config = dict(
    n_layer=8,
    d_model=192,
    n_head=3,
    n_kv_head=1,
    head_dim=64,
    d_mlp=576,
    vocab_size=8192,
    activation='gelu',
    norm='layernorm',
    norm_place='pre',
    norm_eps=1e-06,
    positions='rope',
    rope_base=10000.0,
    rope_fraction=1.0,
    qk_norm=False,
    attn_scale=0.125,
    bias='none',
    tie_embeddings=True,
    parallel_block=True,
    init='normal',
    init_std_qkv=0.0495,
    init_std_o=0.0124,
    init_std_up=0.0495,
    init_std_down=0.00715,
    optimizer='adamw',
    lr=0.00181,
    lr_mult_qkv=0.4,
    beta1=0.9,
    beta2=0.95,
    lr_head=0.00807,
    grad_clip=1.0,
    warmup_steps=425,
    schedule='wsd',
    decay_fraction=1.0,
    decay_shape='sqrt',
    final_lr_fraction=0.02,
    batch_tokens=32768,
    seq_len=1024,
    doc_mask=False,
    train_tokens=224800000,
    steps=6861,
    dataset='wikipedia_en',
)
Each number is 50 + 10 x the weight over its row's rms, rounded and kept within 0 to 99. Layers, rows and columns count from 0. The size before them is the row's rms in percent of the matrix's.

# layer 3 MLP down (transposed), 576x192, rms 0.0469, rows 274-290, columns 96-191
124:53 38 45 50 33 58 46 54 53 49 47 46 76 23 22 65 63 51 47 32 62 51 42 35 34 49 41 52 53 49 39 46 47 51 44 56 65 40 45 46 44 64 42 36 60 56 34 52 42 51 24 46 61 46 63 46 58 56 73 52 31 50 44 66 65 44 41 67 37 42 66 52 47 50 55 42 45 57 54 46 57 45 60 64 53 48 57 50 57 40 46 57 57 55 57 37
090:54 47 60 47 53 27 54 35 41 64 54 56 32 67 54 35 41 59 45 42 54 62 54 42 31 61 52 45 47 64 46 55 43 57 49 38 45 50 51 35 50 39 56 58 50 47 38 68 45 55 50 58 39 48 42 52 46 57 37 41 59 36 40 52 34 40 58 62 48 64 72 36 58 55 33 55 71 44 32 44 48 51 58 46 67 48 43 63 35 51 55 61 53 64 51 62
097:52 52 56 28 35 47 56 48 63 43 53 56 55 45 55 39 56 55 60 47 51 47 56 65 23 64 43 45 64 71 43 48 45 39 53 42 63 33 36 41 49 42 49 48 65 51 55 40 44 60 55 30 50 54 62 50 49 50 45 48 55 46 65 73 44 53 62 41 45 56 67 37 59 35 56 40 45 68 60 52 63 51 54 61 42 47 52 45 58 38 48 49 69 57 44 47
106:54 52 43 54 56 49 60 34 53 70 67 59 57 50 48 38 58 61 29 56 69 41 40 48 39 50 46 65 62 55 45 44 53 41 55 60 55 40 51 51 48 44 49 57 40 65 34 49 46 62 50 57 40 63 54 62 37 70 51 62 40 30 35 50 62 31 47 44 60 49 50 17 60 41 37 44 44 51 48 51 56 53 55 63 39 37 38 57 67 44 38 50 43 65 57 64
092:41 40 48 28 39 55 48 32 42 33 45 67 52 56 65 49 52 53 61 44 53 46 56 45 61 58 53 67 56 47 59 46 50 56 53 60 57 41 65 34 58 50 45 60 57 29 29 69 56 44 59 27 57 44 56 39 45 37 31 55 56 60 37 70 44 54 37 43 49 20 50 43 32 61 54 54 57 62 38 45 40 45 52 48 35 71 50 64 52 50 73 47 73 33 47 59
091:42 42 47 55 58 42 42 41 52 41 38 45 45 50 59 55 54 48 69 51 48 60 65 51 51 74 55 54 52 47 31 58 56 46 59 54 52 51 37 51 45 51 51 49 42 54 42 49 40 52 56 52 37 53 66 68 50 45 57 45 57 45 36 62 41 35 56 54 64 46 46 42 45 34 39 53 37 41 42 37 38 54 26 60 58 68 60 55 56 52 64 34 60 44 63 49
090:38 53 50 29 59 37 40 39 64 45 54 49 57 35 54 39 42 54 48 48 45 42 63 60 50 45 52 31 58 35 53 44 56 46 54 42 46 36 50 58 52 28 57 74 58 32 55 54 45 49 51 33 45 52 37 48 44 62 42 36 49 51 54 68 47 50 53 42 60 48 30 30 56 45 61 54 71 58 51 47 63 40 51 44 34 60 55 66 48 52 52 46 38 46 53 62
090:39 56 45 46 60 65 30 41 60 47 65 44 59 62 46 39 57 50 58 55 43 55 49 52 49 66 67 43 63 41 51 40 50 63 57 37 61 48 51 51 49 60 55 37 42 53 28 64 49 47 71 57 30 55 68 61 60 66 32 42 44 61 50 63 50 45 67 68 52 39 39 67 46 59 34 54 64 57 57 57 35 60 26 62 54 51 61 44 46 52 52 36 47 30 62 37
094:40 33 36 43 42 54 58 56 50 46 68 70 53 46 72 62 34 53 56 37 57 66 41 60 33 53 59 57 49 52 43 38 43 48 60 51 65 33 70 56 53 64 46 55 32 43 35 55 67 44 49 54 47 55 46 43 52 44 56 37 50 48 56 60 66 57 60 55 31 61 50 44 39 40 62 49 42 54 41 50 57 31 54 68 54 66 46 42 41 47 40 57 43 52 65 48
102:64 27 35 57 40 63 56 40 59 36 55 64 53 24 41 72 41 35 41 42 53 58 41 47 44 57 46 57 49 41 62 49 62 32 61 55 60 32 52 38 50 58 50 40 48 49 49 36 36 37 44 49 52 57 50 63 38 47 56 48 74 32 57 53 52 57 40 38 46 44 64 53 43 74 39 57 26 55 47 56 39 40 60 50 51 53 53 65 52 49 53 44 55 59 43 66
090:44 31 47 40 61 38 77 42 48 49 38 60 39 68 65 39 51 50 54 38 47 31 49 67 63 60 44 61 49 44 43 36 39 52 44 44 64 53 43 58 55 61 39 36 44 45 50 38 53 59 48 55 49 42 40 45 42 32 46 49 57 58 51 53 41 71 54 54 40 52 47 49 46 46 47 56 49 52 48 48 65 63 39 54 50 42 57 41 30 49 49 59 55 48 52 65
101:46 43 76 42 71 47 60 32 53 48 60 61 57 43 44 41 60 54 46 54 59 46 40 55 58 52 54 50 52 53 61 36 47 28 50 63 62 43 52 62 46 58 48 66 63 45 42 46 38 40 58 60 70 29 70 42 51 35 61 43 61 46 66 63 60 52 42 62 45 55 46 42 43 38 36 58 48 47 52 39 49 44 59 58 47 35 46 36 48 54 47 60 35 23 62 49
112:58 50 31 44 62 53 58 53 50 54 60 64 51 69 37 67 63 52 55 38 51 60 53 45 41 43 47 45 62 55 70 53 43 60 44 45 57 37 56 46 72 66 39 58 39 44 43 56 56 47 48 30 46 63 55 49 54 62 48 49 45 47 49 52 50 57 54 47 25 42 49 56 58 33 47 41 32 40 47 32 40 52 45 51 30 39 39 33 43 46 54 66 56 43 39 49
082:51 46 46 68 43 44 31 46 35 59 51 51 39 50 57 45 40 62 37 60 47 46 42 43 49 54 48 49 44 57 38 59 54 55 50 37 45 66 47 48 52 36 73 51 47 37 43 43 24 46 53 48 42 59 41 56 54 53 43 41 59 34 65 51 59 64 59 65 59 71 50 57 56 64 74 39 45 46 51 29 47 49 38 45 40 59 45 53 51 75 46 56 58 37 50 36
118:63 61 41 43 59 42 48 48 41 45 45 50 61 44 65 38 58 42 48 49 44 51 42 53 33 53 44 35 45 40 46 71 50 61 52 52 53 50 63 58 54 51 49 46 51 45 42 55 55 36 47 55 58 39 63 47 55 53 57 49 51 48 25 50 33 53 47 71 76 46 33 50 44 54 48 54 43 59 35 40 43 43 30 47 66 58 46 57 57 54 59 44 55 64 50 45
098:50 45 66 42 57 39 40 63 48 63 48 36 44 56 60 43 60 39 42 42 55 52 57 41 34 59 49 55 52 59 51 53 46 45 46 54 51 36 34 62 55 46 48 45 55 38 49 52 46 55 46 58 45 29 56 43 68 45 58 34 55 45 36 46 60 55 49 49 57 27 48 43 64 33 46 39 55 45 18 52 54 59 52 59 53 52 67 47 47 45 54 71 65 50 61 42
112:54 45 52 52 63 65 44 67 41 51 34 43 53 41 56 48 52 54 55 52 53 41 56 43 45 37 34 62 45 55 36 68 63 31 68 57 44 45 56 37 44 55 51 48 48 44 39 34 65 54 53 73 46 61 47 31 49 58 50 45 47 56 48 44 48 64 43 55 51 32 44 62 52 56 45 70 39 44 44 42 80 59 47 49 56 47 38 54 48 57 33 50 58 51 38 58
# layer 3 MLP up, 576x192, rms 0.0692, rows 275-291, columns 96-191
097:52 52 64 66 48 38 55 58 46 44 30 52 43 50 38 60 53 47 59 52 52 57 56 32 36 39 44 28 38 45 59 61 58 42 41 63 54 51 61 59 45 71 29 46 41 52 53 32 66 40 48 54 53 43 35 48 48 57 38 44 53 52 47 71 53 60 36 60 55 49 39 47 47 55 31 40 38 45 61 71 47 60 44 47 48 46 34 56 56 50 47 40 56 52 33 54
099:44 52 31 55 60 60 49 51 42 47 57 55 58 27 33 55 52 55 37 53 50 40 32 46 54 44 70 51 58 57 70 43 45 63 48 43 49 50 52 44 63 61 50 51 57 50 49 66 61 43 40 71 52 50 70 59 55 59 55 55 46 61 48 44 47 47 41 59 43 60 48 49 35 75 41 64 62 50 72 37 38 50 49 68 78 55 67 37 58 46 44 50 56 55 58 47
097:49 55 46 57 57 45 46 43 24 49 46 54 65 38 34 72 53 43 36 48 38 49 52 50 53 65 47 58 62 52 50 46 48 57 59 49 39 47 52 59 53 51 53 30 51 57 46 45 47 46 43 68 53 35 43 59 58 54 52 63 40 31 61 70 54 67 59 47 23 49 66 47 24 57 58 65 35 53 52 34 61 46 64 44 60 48 59 37 38 45 59 61 48 52 29 55
092:42 61 59 56 42 55 47 46 43 32 69 45 71 35 39 64 49 70 45 54 46 49 45 57 51 45 45 70 47 48 58 75 44 52 48 54 55 60 25 65 37 39 69 56 52 51 63 33 60 36 53 57 39 54 50 42 44 67 54 54 52 39 55 56 59 49 59 45 55 76 55 49 42 42 43 35 51 67 59 62 60 49 41 52 46 32 38 47 51 47 52 59 48 57 49 36
087:51 50 59 52 43 61 43 47 57 53 52 69 33 54 52 41 62 49 32 63 43 65 48 42 58 54 59 49 33 51 51 53 37 57 33 58 42 50 53 54 46 59 45 58 32 28 45 69 58 53 50 53 54 47 41 44 51 38 58 66 54 42 57 57 58 49 31 54 44 53 60 58 37 78 51 46 59 44 56 53 72 54 75 44 52 45 47 49 62 51 49 60 53 61 45 68
091:39 68 53 48 74 58 46 53 56 63 49 50 60 48 43 55 61 44 34 55 69 46 41 43 44 37 53 48 50 37 59 65 59 56 49 42 57 47 38 62 40 70 46 36 53 58 58 73 50 62 53 48 38 42 62 55 63 60 50 54 51 44 39 41 55 50 43 57 60 47 54 64 43 71 56 72 46 50 35 45 52 53 50 59 35 45 48 37 55 51 58 49 32 52 31 25
092:59 58 42 49 43 56 56 61 49 52 54 49 52 49 70 66 42 44 67 74 31 41 41 61 63 29 57 57 63 56 50 31 43 39 53 69 51 67 43 44 57 54 53 45 55 68 39 51 45 51 43 58 53 41 36 51 48 35 65 37 41 47 58 46 46 59 36 51 63 69 56 57 30 45 53 49 53 31 42 66 72 53 62 42 40 38 56 34 59 38 66 46 53 58 54 43
094:58 70 61 51 62 46 40 32 55 56 39 48 39 56 62 61 64 46 47 42 64 44 34 62 32 53 60 58 72 50 44 58 61 45 65 61 46 54 52 44 61 52 73 51 60 65 48 53 55 51 65 56 54 51 34 52 49 49 48 55 62 63 45 40 59 46 47 55 52 42 54 49 59 59 36 64 46 42 43 45 72 52 49 46 42 47 52 50 31 36 45 44 42 68 41 59
104:45 68 53 43 45 46 57 58 53 46 64 35 56 53 48 64 46 51 53 57 43 62 47 56 50 45 62 53 57 48 56 42 45 47 57 51 53 62 41 65 81 68 51 51 53 50 54 42 50 75 61 25 48 31 36 41 62 67 42 57 56 28 40 69 48 47 43 52 52 54 39 60 41 44 49 37 72 53 45 58 56 64 55 66 50 51 52 34 51 58 46 56 45 54 44 42
101:59 41 66 41 43 71 46 55 43 55 40 54 49 33 46 55 47 45 36 57 44 50 49 48 24 54 59 69 46 51 56 41 57 63 62 35 55 39 36 53 40 47 52 41 59 74 40 46 36 44 44 49 49 53 47 54 53 39 49 53 41 48 42 50 53 76 33 59 54 64 41 29 61 68 60 48 41 43 45 45 37 45 74 61 49 47 56 50 63 24 54 60 42 58 25 51
092:52 45 65 53 66 45 47 48 40 49 54 44 51 50 42 59 56 37 50 51 65 54 45 33 62 51 56 44 59 60 60 55 51 52 72 54 44 74 39 43 51 60 70 42 49 49 47 47 50 47 39 55 54 52 25 32 55 53 50 65 55 55 45 40 42 49 42 44 50 49 61 40 43 73 38 61 31 65 67 39 41 31 45 42 45 47 67 38 39 57 41 55 54 62 30 56
109:47 47 46 48 63 68 53 56 41 55 57 52 47 46 34 55 50 50 48 49 61 25 43 58 44 50 35 44 45 39 64 56 51 44 34 34 47 46 51 33 61 68 47 58 63 61 56 45 41 58 35 54 38 44 68 64 53 44 33 57 62 35 55 53 54 54 37 52 36 53 30 58 47 45 55 43 26 51 47 55 67 33 55 54 56 42 63 54 56 58 54 57 53 65 35 42
086:38 47 43 40 38 60 55 46 53 58 46 45 47 56 49 62 33 53 55 47 53 49 55 63 47 45 43 50 68 53 53 65 57 41 60 53 50 35 48 44 55 67 43 44 47 53 57 60 63 43 53 36 68 53 47 52 64 64 51 53 51 69 44 61 49 76 51 37 32 41 56 52 71 49 45 54 49 61 48 44 64 60 42 48 48 46 37 48 29 37 78 55 59 61 55 43
113:54 29 53 53 71 59 47 56 56 69 54 57 23 38 56 46 60 42 50 63 42 50 64 61 44 48 32 51 43 23 38 46 41 65 46 42 42 39 59 32 59 45 59 47 38 50 60 28 69 54 32 46 58 49 47 60 65 60 63 50 40 45 37 39 47 54 40 45 63 54 58 41 46 61 39 64 48 48 42 53 67 42 67 57 48 46 72 44 54 62 81 64 53 52 42 61
101:58 63 47 53 54 57 47 43 51 43 70 47 55 61 59 34 36 50 48 53 46 48 50 53 44 49 44 51 72 47 65 48 48 43 50 44 39 64 49 63 62 57 34 54 50 44 44 51 44 57 35 23 43 24 67 46 64 50 44 35 53 46 58 56 43 51 49 37 46 53 36 58 45 69 42 37 49 51 60 50 53 22 47 44 65 45 55 52 45 46 42 41 27 63 44 47
102:60 47 60 60 57 54 41 54 39 57 58 50 49 37 60 53 53 66 71 49 43 44 49 50 51 46 43 57 42 48 38 66 66 57 39 56 44 48 43 58 39 47 38 38 50 65 55 63 47 48 43 45 52 50 44 48 51 53 49 45 38 47 50 37 54 62 51 59 38 40 65 49 65 63 36 59 43 66 66 42 52 45 61 45 51 48 44 53 47 49 44 43 48 46 39 43
092:34 40 44 57 68 50 38 48 55 58 45 45 25 29 54 53 38 45 47 64 59 49 25 64 50 45 53 52 59 45 46 58 47 63 26 56 47 45 47 53 45 46 56 58 77 46 77 56 50 55 59 56 23 32 57 45 66 48 41 37 52 53 35 57 42 50 59 30 36 45 52 72 36 57 58 37 39 71 67 39 59 27 56 48 44 47 56 34 42 39 46 46 38 50 48 50